From a checkpoint of a small transformer trained on Wikipedia.
Training: a variant of SOAP for these matrices, 133M tokens, 4607 steps.
Each number is 128 + 32 x the weight over the matrix's rms, rounded and kept within 0 to 255. Layers, rows and columns count from 0. Numbers have three digits each.

# layer 5 MLP down, 96x256, rms 0.174, rows 0-95, columns 192-255
117140062145178138160173130155124150156141169153095130123100086088096123106107122143212175094153195108140095136133144131154186122153174156116139105105160152135101158196151161166040065192141023
133136120108119085135160149142105170131140051072144125118154103113115086120099085176072114129106189141091112174143094091124144105143125147103143091154148118123163141116090127055164159111171138
139117151181096110108156125152176125141117136085066116119186126186171078145078057072081127140146182113149102099107122110104116142116162093116093138120118146128095097103121092129084118109128111
110071153119143112173131173137150200158201077071106097101104161125105108113195143100076122144163094123134122134078109164093118104164124156131074173126134113089129106092135176125136163052138150
157107170168146108127163117116180187140104162140112144101153145187152150103138124101146035126172094148151132146190104134119063137095122142115155208089179091139120125093140164098152097137105134
151114106166137171142098134120158100077150126151140181093162164111169121102149153096074149107183089107105056066096139152126083149171170163134137135104171127157080129162092074055132155125113143
133150159127113137123145094067138108122128120121139109136180146155113127091120079065094153127172131138160104135177132107134087112136139077164132166135158121144117153103112149151115165121075139
112111069138089167090061145182104084112182089096115099133114175151122175073142141129229106116155128157138144033096190192111159115118051160127169156121118141137144096108172119131194088107076139
105143126187091163147134151095105143136170204119117149152105157081124077145102188086159092144128109118113118110206129101073155144128137158093104131129157121110199156134123112090059130141123087
112116137131102095100122152103132114097087121157141139182205136163128126155114133109084115122144113096172087105140114156138111100182093111095134211125126071124086125167105131108104104068171152
090179103150069096128159145108147137166133129154129177120087126124167135092102120147115099107109179150150115171105149160109143091158177142112145109146103067136068099099107099096118086161100182
161133175145142150117171146098080217091123171127110127144136159129132095109081181084111120145113113145094174156093171166120166132134114106095096088101151078140109136121071105130155127137128133
114061129129082109083074144091147091167135102087151131067114071091148079138091083115142148103172136127175100159125120175134099139114098139145118168163115125129130163148127115135148199071173130
122193040156133112142131131163115173093087128087184166035151124118147153115176213155131116155090099132116088105153124092117101058134037163093117130104112141114074179170103171114197099088054114
139153136082140096144133137074168173139120109122152121102056119144137109113043138060063107132133154115139076124147137154155106118081081134157043164105135099128079115142166145115229092107126157
100102173146153148118089140125131154124089111097168135095087114140203134164132129092160163137137136114116127056102084130175154147114127104160096141111165127131087125137119126102102139143055092
160174043166169146127115121137130186130154134134093175061148082095214131090085071111129119107185173149111095155050122160126174136117130130172141116163211098107110189117134126110091143184145125
147170100146164167126097098132116136189149083141147120138175122111118087121112159094165187134139095110143149186182105108054113122091090197117140106095111086116110142100103104122092132148181092
107123176105133135109130080159183075107076073125152109178151118192144095120166068100082112131172154123082133076087083113129127150180036151104089125135110164152131100064167162136156143090088170
116119104162149106140128143142177123155084104111134132078096192090135105162148127156117093123183137187110124154156165090078076084116092158098158126114145172129098152085109175113134135155134122
118138108109077134087139136112031149173120205090106111098164133098075099165137123184151137113119143123194134116112166077127128113118156148164137089074137160170096176132084167143099121156091138
133104144124153173137164091152137156112124087121150082111130177090132084098119072112116077109137154163113160143147182128165186143135127105115129137139182147139102152141138127112102145136134183
108110057120113158136129129065220101105140129156106074171081084159205128122076131102187102095097158135129163128120135160221106084107087080147151114144146130166108123148105125138106157182159124
144132075168103156129117178105085143158069106081103147112119093078074120199103077121076194078183148078130110111140157177099134154134057112166174130105145074156186112148086111113089134120142112
178127114178139182130091140092118111141091100168161139073168116099165107138102168104134141138163132110118069129080132150090128151107133188174117126181125120121180055070119166111139104114099131
161125081101150122156113078187193080136152025098124097115175122145107096091122120082149167147100146127106113145125111132155118109131157160166168111159090111139188177137098143122158176158084146
085102096120099109125167140116113076133133072143113066128154113135129106128116125165135127123208177148159133091138068110158139077116115099171090122168145183115129109094126091155144141114062138
148143135137114133126130163088112155135130198134123148173087105097143121100169098123106103147120169162100116075154131144116114100124197050121142154066050053131115136124091114151100105117138147
148122149152092139119136169108144131076142149108140140135151144073156085206136162129126125126173108205142147107143153164179155146148130131122123128119100137133067091133127140086125059171136133
129114169146155115152171120133090120090092161139143108117113125112106157142154154092068126170155121157149170112060072109079173134099169148160111190106099084109120141093096100102113159114118106
094145116113081065103135069150152092122105127122118174122115121128108083120151098109148137124156123149172174132081183214112109106118051084113130117081127061110159011139128147091079162100175141
132111137160148112142105129151092119088106093146160176185106161120148139138077178143109109155140100162146123144043115098108117190125113155150162094108109098119103081118102139155124096147084113
076123127115081125109157130105194131123126139130080148117126151142158177092126078072149107107139080144148141068097170158169085109160101147114155161131115136117114099108136111174197137077116160
137130178158095147126178103155132128121121141076148173099117069179172113051128100138113159129090152169138132088184160098120138128133092143124143156070113129144176111174144174178095059160171113
161165136083111170115181232149129158110196137161137147126122130120154084047160094106111093113173151143167108154144162144131164146199098117177156108095138130128134080117192121100114204043115121
166219071148105156106180106082168113143092104126101145141150056130141114168169116074199125132132144089126116073104124128158133129096118117117123179112109130114211090124106124124126166141176108
109156158123169232120106158126102112140107119175163159115111095093083142091084121149143149110136171160121099076117146209129057134161134085143138164158149033140110176115164079099085145107071117
141136185135139085115148127072157096120204115142074076120126129114156180182120156165133112163208132140157158130146128114108158101068107111070153142126168087138128095132119157114126115148210130
124134126158075171104177112112079173176100111032119119110150114065092111154148155112120156130175105130143122151075145122132100073173126178115102117103121093122100075136098101143123087102108116
122104058143107118150164194067053184137159135151171117129136119066045121042178217212155160142099102080118190130152099115137128171132090135111158103201105084116117103144118172133157058113139073
115121113126088139108148139118169084159128129139163084150173183136098148151167175133111174106107124145107161073082092140174166161163117122152121116122142186132111110145156121135129132129066083
179129153172128155141119171117137136099101128099131162083123089130077144156153096108134118142169141117136141118156089107035143174099156149136128101152184128136127145144140138126157105108141163
167082149180132145109133111123094120142084141198132129130117197103100166130130111099092162131111145071150152093159113125116097146098155121103127142166139110149076111100139151143142124129126121
093113150140134134142093102096115134068147201085086142095145162123124143137114167127061137144107071078171122095088212157100097139198143162141141174116117137090164147163145122120145125146116158
168116091155194127146135065140185172190142149116157157162189150153188093113113122124090142148091132160106146110179129081128146128200109151124138152120056094151129199147147174175162162116106136
195090145126129161124127117142164125082141132084118126114147067119140097148089167175166161129168178055129108179090124117097116090122156148168113097154123107126156141161115124121102226162187179
142153090112116174128105078146106125164134217115131175050119104113180146072181099133107125130149161097054084144117108088122092110110104226117147153117173138140128100082097123064115132122154122
141156155143148117108168111108120145143175040136030151131137108165166125118136090143095058124129104138154137113129177098086128133103122083075188086123151061111219074174119109137124048111161138
168153074134099135093095078118151131148126124172109097127141146147087168138133144109072097130173104076147116158046202164140099154171116108111154162163114192117113106099152146120145103134087117
129123143172157090165103089148133085149147126070150160163169145151177089121163126177107165123090139141098149107110116138101151105148133126128136106098119146137141114091114181143136146118143100
145177110125117130129094150131089017118086108151120102094083139176104171144111094126119137142112147192108089135127126058056052137173050150145228115107201132118117151143134077132117150162165139
144122106181127115161098169117065091075155146057180093098125123189099214111162143102116107097151083126142131097170113119084215138110131104157136151119106083150159132102078118151135071145112105
104151117105131119178109116084109164131102072185125126160089141097078113133101094182171183169094178094108161119175140157187114160144133181097165108136174165154097191117125175133145176115187195
110111138186140083139119143150110126109134088140080082171112114146060135186132154100133103094147114089173133107175138124140147117124095029182156095138134150133130113117154125139115124169153079
104092125161139106156083105182192182122111107130125145173126119159151097131106160110089153099080126176111103122208133129112137161103148108132129108152068096123175131109094086144130145162092071
130160153129154171088147161164079109131240098149098121150109130121118110117133102110134168148226141151182105071118145137144057144113129083153113085090120167145191140121155140150080191168126162
061126128140168182101122106151142124147116148184162133128143074150078099116129127120147146096156176126150120073109082178153141152162164158184145136105113101138132085115175186192184176113139165
116139157062127145123137094115164105167159180154098138140186152209150142136065107081158107150159112119094142149128105132106104161163094195118118146120152120122123173184134082140155084238119189
144125107103104175133148118109099125110139147108130142193176160122146083123062169142077155141142143134114107124092126111193157147146184080115103165156156129139112188146084110145145155112108178
124102103127106156116143106139098179171176172103171175131197128073105179177139226185125185133144060123130145145197154174069175034112141182136141083138077146082143156167125122085154152089086109
127159098126092088116092153148105127152104110140160117181093117180107165148124141165133167113181145095113142114130156125106136143115145106128198150130124107153124151127128113121152154149164125
133138129058164137121151110145129140157108164180149132118102092135153147135096069140158137142133144155104117182165114074137168119081062066104117173163111192127119162138091175141193095114091109
121125176126149076113079120094073102129119106125099173105118121096034234175142130166141088108091137186128112190094164092177132081088125144126132119121141180163116072165127131107108091150148066
104103152170141099136134105135111150098147076176151165107122144139110143149091164151169093084099168137099109098136145155137155084157173167124151180109082162105102106136141141124055134127165160
059123153050101095113167116146147226127103144058079110159170171125199119075136121187078125126115167128121143160071123108157148139170073157142120125103143161131057188163094155106108144127110144
124110132137095143095083187091081107137116054135060125132079199093151122192122087122153130140121122150129084110077131097117059124130172112137140131217104091104144146078178187138089139119126134
117116189150136159165106125156110136099155144232136109106153143130137083121164119123152100144174217175082135137125112156149142170137116164184149142041184034128121157113123126086109074104102098
102098141155142146155133100139073140167212106116132118122142129072162106127122053149117117158181156129120060156070129088158102082139116123157151177136124155102087154042109124084157049128126135
088143154104131152118129081146203092115132153169131148127116084175131096168077211138195074107122160133142126164100146111154147081102121089073113095094168081078140141136106154114133140075088144
160172179137112157131158102141095139125145118174121145181153120150161145137126065095142155100138077102077127107128149118153121084104066124131075086108129174145143139127105111115206099146173188
169170161162129085159153146146135136137108073221112114079100134136105122116111139156151062170187122180145089112078165089149107114117124170121111109122124198114068112120130140125181131068078119
117124159104107144103178139094171080124134086155164188115144108088101087133141147168069174107056160109126145168168074080146127146134115095103156106161133116144141155130134118078056147167168133
128089154121125127158242104213133098112198098160103169106179156166108121098144154101184138127132093167182152149132110150061159146082160119142159099093102161148137107169140093178145080200214173
139100145107154162150176132078115062125138133144155104133153196190108122074120091121097129127099101133111124051141082170134159113130167130142068200115083114144108129130161146139154152091075124
154138094121160139128132129138071178105156127115104122141128130115102105094086144143150068103146114144122143038114115128176124147096148095131118121112156065173110101157084153187134119138121187
168151092114108108102151193191076119129172087142116148135168166158140144103145083177163136124140143156138117179103102068150146150097153088124126153145093148131134076175092104116069091133128068
074097135104115150138127151112131159168145147131087133171129138106156157154137120125129130139170157070116114136124087073169129100163106137134116149158101127138116193160114125125102122152125052
118120157088163092129130162139133146100110122100119154125091142113112176134126079136132128120135144116109163113195117149074142185159053109119170154072103129143133136102182070123169101137116145
160131160130137109110120164169179122114157138127133110163136189130147103092116148122121168123132125135125122112085153058153112137149159122077114048162082124134112091130114073145148137109138099
133125126183109162105114118096115220147161109147137148164142188148100143076173035191126095114151120137136145088193152110131112129128092187154124056144132040110154170090145102172156126129201095
101108202143119162147140114110078086119098125114075136164155129109112115146114131120131091107157170168154132107135186172119093107132165109152146097099049166113100095132117129061172164129161179
143168161125141124159129099154091131110143124110125090136073145211126118145126154108134103148125059133102123110117100075127145112176156128114129155093082107110190138098136116145117126070086163
161117090067172127154183098129161197089158117133143074129122135161092170139111148083080153165144079112099139126061153146184159121139155108108129155102155137107093099090133136148169105206190160
126127139071161164130110074105150176158179073124101114137124152222103093097091130159093115142121129098087155128095152132135121196099143138110089059119134159140111167121104127140133069125115113
148142129169074122164118084193149093108158179173137141057047132163134222145151104128122116143068169123153105114089119118138094157120112126157140187118133136176117166103127151081054112140138189
145103183103140147164096098065159065110195126166057067139128093136158160167144113169098103132117120199143091147074090149208150159106138140130152088115141066171150082155140122109170115170073157
129116135162161139113087154133137092144066143098098089133135093075103139118103085167109140146135146146164131112192054167097145182106111159105084138125181124131071156100117137192093091144143072
125097141084107072104195157140173138129143118116107120135119136090157158106147130126141167118087133101176169206140108094147112132111119167095079148145166155145092103179154097110084153131079110
050083106088139134124094151131137115182115145188170128149191159095076122125128108154164131130107087124121152147103135092161172160112165143157119188166165108135169087068107097105109123135191148
127089169103147070166121091174168150111161131075125091135129150172187104155134169109138094135118104177171121148159118130154145154126110160134117169109073155118145172124127098109113123129111137
158156111106097104166134111182153148143144138117113063185126160148181155151128121137119131135101138056095100114128154111154121135124112140103127048172109142106115090204066124150124078176208102
132128159156163122147104134166153161137173127128121126181162114074143091081075125177050065097134099097128117123127124142153148114086155126114118111162099078089089124164060098133097168079150110
151093179120142130143174159127051120098171106109153115148160153060164123057134146159135128124124166076103170146065183098093147159134139160113089162203136166137135169132133054129173076061184164
126160090086169179133163155096110211087110140111098153122123090128147126108151088115104143134154158131083170174111099149152158136146110126120126199141186136150110154100139088110117114153082061
109144144163125137132148172114152069147129063097122143116124085051135123064093201119154128162119097148141044083117084123149110111117168159136053160155149100139098103157126187138189141120133117
019105071120082144144131040120117152145167069155174117165136103160104098128158177116145147140107105132057126163172206109141180150091152085152206072142087159152133095152079128071088087096037138